Each number is 128 + 32 x the weight over the matrix's rms, rounded and kept within 0 to 255. Layers, rows and columns count from 0. Numbers have three digits each.

# layer 4 MLP down, 192x768, rms 0.106, rows 0-191, columns 448-479
180144104122127114128090116164097157151091133134137139051118105085135110113130131075206143123142
130134171137105126150141142066123147105112109102153187147137092174139124139116160136147123160108
135089149100134120153179104157065069158164164130150123139112138159102140159153134113115129152119
159107134152139135129097127180178129140119155131118139124143107126151154119139090121104171051148
147117145171153162103131172143165145111102135142121102108117152172090151127164135123115111095118
133166127169127152097107125120138104142151174103163136096151111162090115120192132156135115107129
115137157163096173168168106176113124136115117152127111096169162114124108147182160125155127101132
093141164179095129134103115134182091159188095097132161106140125126148171148120140107131114129126
134094090145131136148110132142091159105092140132126136158127111106130072156105096118099119139135
125134122128127159157099196174075141097189160088125114162145102092177088141151109067138106112078
124136098153134136105133156077089142152090153137133152190182139139156123133088129104123117113103
105104116118115085175125113090067132114130149127085137141126090123089078078105126108124126184169
144133114112150123061170061167132195103128160145122112100164158081121106163102133072122131139129
122104092121109108154124140155144180145126185099115156133184126108144156118076133127126126126168
096091167095131118116127142169160190142072131156142156077143128139150142015108147155143123135044
109101097126107155164121144106119131156150107159098098158135157090198094128158153187122137155126
119104105084115161145151145160093129127088154140138166163112107156158122187137165110129121129089
105124103152127204183137141198116102103121144148168139096131108113093062149154112130154155122084
074128106153189122140069106151107154081083101162118107143171138130167128162089111075167122127047
162137090110093151110119196116134098131113100129143146096038089121118118142153117102081129103135
158118126160130124098142120199082121080072119182121139108174118108098117168149168115113102149161
082098118139104138134138060143114148111151106090110173149161137189117179114044087165073119127144
170167138104197108121137101162135097146077123182115184098117118210113112113214126181133137122115
137129106121146179136118113102090107133103148064100160098049109106121068141144099119147145116124
142130093096177096150119197069111100146117215140109155103164114118140147133109168150117164165150
107134105125114117113123113150094161123102150116152128083110192146111154184117096110076171112177
106175106174144169113106108169149133183123190175112168175108155078136121135159121160196132118090
135167104109142091150157117044144146135112071108145147151152100151086132175162124112117182201205
081107126099100096175118219114198160052151117088153149072156089138154129181080162139142065149140
135094109077144130122127150123098128133106124154126157149137124121200147083105110087175154073139
134085133126178144169115115144114117150128112088141119166148133120166126093100162049099202105111
134121122092116173191094118150156113142156123086146097128091121185144170130217107159160120124091
155182110073141166086128179116144184118172144149126122211098110132194062102142144135028142082134
127085103138107094130141126118125149127116159126145134142149150146076079185160101073115152127073
163049101093084109166151101143145138107077142133084125122151120076054151135180079157103148143125
161113150179114115149128130111093119111098135101100150142141096125164143043089086117057046152132
109127164125106142124082145079081111163175086131144125160080111108116096140141142109135099169113
125094095118095098139132141154161130140171111166097147126130089138126153158085148127133163131195
153124120157135100073118131109063132111171161137150123135100119078191080148198112149163127097149
140168095151140182137099157117110134173120160125079117118147145139104149126136088106144073136125
199140099102080133085118116185144135112135099169138129100109118106153062120166146146156109114109
158141117128138113180137177135110116112118093113142162128124128093077169098137134078127112103109
180122082126168162091107115186153104139113096095088169097122138142119126109104145190060157084111
091134166138154084173167159079151147074114130113128150085156106158161160116084108074156123183142
140171042182135147147106168145141137152133175118107105155123143135114105133110125104132083179153
144127177155111108205162127093071130158113090116123126197094162137103067101154135117151093161072
125173166140031119155099160134140131117080135169103116124147078173188071095123135118190124121189
160095103096081130153151154119144079096077127106145143107049142158159140165158182124104141184084
159137132073062162078130120154134066101162136170163139124113168182133154155102162082078082110132
140118128154149144144103145149098139156178134087125118084108131137136093126165127162120159111144
173171116088104176125101108145085100150086081103095124171123110138130154183113131140124162160079
182122152113165110095174184147101122148118115112114116089161166102137147107144075097102112189109
105104101142137138164110157160116108125105110086124099183050166123141116119135110083144103155147
152214154128127144178131093098185156173151139124037165107119067091158151114100133106115087123127
143172048156097147088122155134144102167117162186072121097109084152112100082119207178129134105160
147083153131107151106090129163110148089111127127120198159168110151125178119157127107134162167123
116135154146151105133128175138122093109109094130129152104140197122128085048161140121125149090139
133086092175118129148098103191104110120117106096115165164099156123116119138142179124110118080122
128123127122113069102102151134154129100117113146157086108070096121150111074102147138096121143193
082108147139108101127130165170110161090159111132113142095112097101107163158158166130144150115187
151135180100091088106160155122125122148099135148133120178117140099191078128111175163172121154114
087133090109114095116157150057159112095085148157100136093144093158205070120169171134086140138106
097136105154137119140099139110202099107157098108126161123126173162175152095098116160109134193151
149156094120068116103192087167118161115115089145173151086133134154107109161105079144212195154140
091083188198157198160141073094110218092161086099106156133148151109142130144067136129124132121130
122105068125145122107153116139184129182132171152092090135148157088141121115182153129118094102127
175109137095139170112091155116193159121127176128133079117136101103191142129146164132056090124142
119131111132133129125146122153101064135201134198098146122029141127115115130121154125147195181095
114169109153152133102092147181138207146082152100141104108200116137145120105034144101164129138106
175158112090165124113168186159163091192109107135102106106125102178128181146162115127099142143108
091150038167136173092239242151126035210125149177143084112100109061124026127232039088219136077144
083157130143140141084123212127094152103133153115067184204129153186080155087133102116108084154152
109125174089119125164120130104148117164110075114094134098117133115116160141163140059186113085180
152129075147111157083064103172126144176207153122096066110109115094204129094116107172171129144213
161122147119095145194083154104154080175031094148076168117121113151120166100160136153161171143080
120183136090149101097070081125132124134134129134110071141146102141111123090126106132118100122031
105135163132104155152201187116090121053148179131120128122070092114151125109175126124093140143107
186097139105139109114146084100076151130137122157134136096131153145090126088129201134137134058104
102099139105116162127158083159203109103110117098111116133148125146124130116144127131166152180142
128119122122156114110125144118169116154111087150106147090130141171096124163176092129119102183120
150174154103093143136135135091138191138152110165134101133164183070090104182111158129139108157200
149144091153140180129126139126160130138091088162089101114198093063167120154148136111091148160164
110156175108115124145103146099111100109095132161108132204102107115171127101168096132086134093120
112114155117193113143102129156128136128107146102154140133104125171112128109109111125138110162196
131128166178079090172112108130132110172119132152174165110173096130111137092172106147173151089133
093145107119121215086106137148097108109147155086064157156188122129112102115137103171085051076188
079125140192135211133135139101147083201104122128083143104107097146122144138111170185070096209101
115158157158122155143149120185118116153131147181161119124150133126151096115084096098154167163103
141148138174131087149132130137131127155141142120085118134123151112132140115136148166121148156147
143155069119059182153206106138105153092146159178088149129137122118143086184125155088066166117183
203120103106107140240106106174111132152124128123135089183159116157188173152142091168123095135156
165123185120121119143160195102121108174108175156153139112140133129161143143062159095131184121101
131105074199141038118175139089104140150135205071221139107163161104097125105141096188140195056073
181110048135137101117099130114142162134166152156108127162125067106105099107192130069114126114130
168107164120163101142063118133128177103130110119112140171121110107152145184144148115170157181090
158152146106131111129141167087124127166145200151090128117182146124186113105088113113085116133126
114105167185058079182085176125115146152118123098097150115128178110138166121151130108137153151118
125084130136180114174171093065074118147120162141070183154111166122086133160132129157138136102107
117124109097148137111057125138134183074132092134171101095123100155129190152119085136146097148130
126142109125126172151144177137166141150136122170113129139072124089147107111116098132118127103110
146096127109161188100112148212081103110128095114114149118187125155094104175145102148151161160171
126118128147133144119115125131110128132146147160106101092121172138124117101100136141161171133098
133146120148102134124114140127086101142108117071162141118170164156128146112163134136125113121071
146114162183136143125152133133125118132151197168175143121145067127115159162128142106198098157109
124165070113200118106149129108106123118099114126094184172156157166139152084164078076132165103160
130104106129165092167144097122198196094132153152145118147129150137123074139102137117133136109179
200177110133151170115234071153104218104121240119136054208195125255173161100115003136180128053183
115116107112073135109148076101123096075155153169149096163137091136143181100074144149130145188160
152128127152107149213127176150100081105104123115158125115078114125119132171139126107101162127127
096137067145115113111130130123105114109122126102169103066172120172102085102089103115150183096117
178110149098125116112160130146094174127157105099094151056111142153119119144112132110096072154163
088130127080092145077168134111175118074112077086121192120113098137124101116106124123140174156104
107071088144110139137141101070149125125111182185116104085107071160060149131152168160126129128100
120166101167180157125159069136092097122124153134121102151113114139190120069142170093163106159091
158142112176129137139091100169166112087179114112122133122131119153136132077118102122131122166151
135138125137078220172149180161147147138092095069137050184135073073182104114185127126153105096143
148135156116190084112102134096110141097105149187096090140133082167178137149114154122142141131115
145123089159129138157081143145138122083135119124085179167160154118105087120124130095151150178135
085082118107115156125120138140111113143070189130046133161080167115118113111139093086179138160115
146180183172124141120068182076104154126065141124098143112132115103146199169068168124069139081108
101123127125104154120186088158141116128139173089104118154126118137155133153105139158105128114062
100073105122100104109098159103119100159149131099129159119101166104095149170160080134146158102161
115150176122077171115110151135103124177128122138137176171156157148121092135126135125069111106168
107164151084166168173156057147109142106123168135140114084118144105150142122135090091082088088131
121144205046151151165095140168149139135115093143142132116141146155128143163169078150174122086137
143105168126074130112119133169123102142169126119194087123128108119123148155155087126155107086142
124138126123126103146125178151178089145121109131103133107127107131139130137135141126139115147080
099155076110131139085132101149131106106184079111174089123117084056107043150123120160120136171167
116113095092130104099089175057125161089183121061100098124133066119105061084155114136209103137147
126088115140154147020088119120100125124094146127117178092113125086143180090146118068101102103132
126113114136104132065124118179151117165113137136121140100173173146069142133112154183106159097133
133111079171129113148108148097108134174134130163156136157099117119086088130211101069113107112168
108221143116098128138114099114114129117172111166141117117126146115187124139122121159146141088154
162174162121097140128174144074075137111114117115177194124129106108147074138113140117178120145157
170093120110168117153100080101128106142141183173157170100149076132092092127113151127157082160176
174101154090112073087117157100150163206175119087129135089196187080146163155087174152169113119110
120106105121144151203126105191166169161121107157086121129165147103149101106139078119138130085109
088150092130107123095061168176099156084139092115135102096114123132170065128152126161115128143146
135115114165103087138156087048122141165173164145187149117149115132108162114073087087153134148125
109142159120147156125141129138140098125134139098135090080093148160162125200178140088141152083107
118111127144136141101122106135112135068166154166128087158160101148152156091161139083150084101177
136124129123100105158093123126175091090107089149113120139128176084152103143110137142147139120118
167070085170139109157095123117120108147121154092111112163124151156126109177154126165061136173118
137145150110179147167096132158092157172105117112128109154117159153139094133104085085120099106072
157149159137156174149117139112129100095125124167169150153061154116083103161155129129150081138100
077184120157113140054170081121100177105075146175152135123161128190147133103083167141099080120117
107091144096053106074172129110124140145089169172163135129083103120168162115143149148122126080122
149126155145225193093083119100095084151103194185176111073144148107136105145115134162106141110095
162130142120148165134115138162149133157081112108150065116157134144097107160176126106160107126129
132130125137069121101168166074102131109147112180105170143083139120085132096110034116084191102162
135147132184178172148198111160132057000056159168146102065074104190092101157173055099150189151101
159193116155124050179138151179131180101143155070073133155113140172098125135167148161079087132155
180062118103168173127151113151132087129109092165087135171136072114167131160134150081181102138206
137158091114106136135118105177116147157185151129140121098095066199091061165147123053140175141153
111160118128135117082130155101128119128061125126149147167119094147076155123074175104147130082039
110171124180135142145104137165098098136188100132195126157099149091115127088142143139099081100104
126113114122181141122134082172137084166150164122123080129088119151138138155141199143138169089119
095120132154131206087093129156130170145102060151099047151141094146163146104128118078136100190097
065083188148098159129121127112113107178085126109120167082139212096156174108082144157143160116128
145160134130094088181146127152130130169136113165131078115164137095108175132140143138111130126105
176135120130137057056135165118143203133136133077115158140101120134115133147084102158167060133166
085177113195145214156137168197112050107149088083095154067140056078164128157115117127123101131141
092123100172102098131130134093194141097091125146112161126100100111179092110112150104105064111126
171150192143108120123130138100119125123110113070130152108104131118127076131154088136167149140181
087093087163072115132109128166059141088098105132148081121104162159107108158185085175140124114124
105096112112105126207150108108112144131080151131116130120118178089111137128125086067116121148076
117153070127156109068126087127124080156177148146112162126133190154112120177104096106157112152126
067088128106159054092127085186143130128131086125118132092111174196059084135146142105171133140120
191081149120128139137144120166104137160065125094130140105136151095146143177093134131141139158126
139147117143140114171143153109105159058117126217120131088114110110178098159172150112138095134185
150143165149115108117057124113200139114139139059119133162135154167139143155095193103148181127182
126028087000017064048041070227207196118255070169000255178000086241154153075105255079157114083255
141147117139189169132175117132115160084082106105111144108117085168110171069164163175131122085136
067138105135156138067128071122124073138169142189114089148163101153093131141106111160149124153126
132079087140119078097098156132110155078216123085121105137065135124127100149168102124166127130047
085110131162149172114177179146127099153097115127177131152121119091089096123117188132119146121128
138118104094173109112158145101095135160127151121141081154142178095151143099042114119129117100109
124119085139136118140143107175133058174145109131103127104176105118197150097108090075118126101101
135115104094091115088139099125193182107122096114115070154170127104085115146121090131118158100138
092159076168056148090054130185132130101120184144100075094073149106105132169151123125124152158193
159137112128118080146141129132130122114154125139079140156148176184146085097182130137078106128123
134110129157152185113138154140168118133173079125119145170100119166172092174145120121113079197118
084074117148175160127139173152157117150142139166110182103110106164112159153163128130157165129160
099147132136086108170161148125110140141074151135089130134124177154066066091165122135021134130114
170178144115084151139114122126144106074149164106148130141098114112157138125104166145092156154120
213122062107157133137092131134132081139181104138136146160070109098137102109147157089134077099184
129112147115116115101107154190145181159103112113091143155069144171123172103101115176121109147095
135151071137138101174131063176162082151156117131148105143106144123201129138114127081178067107141
143141148120173153101087131137116196121122097106163097099111139152125135111186093111071112126133
172116171126115105109119104121115121118139168134146162149113118074188149068147160092100113087084
124117113148104109129110138089106160145116093199120120071140168139142147184134102106212111134147
125151114098139154090117135075123137070145128132163183110144156158129164098149119137093157154138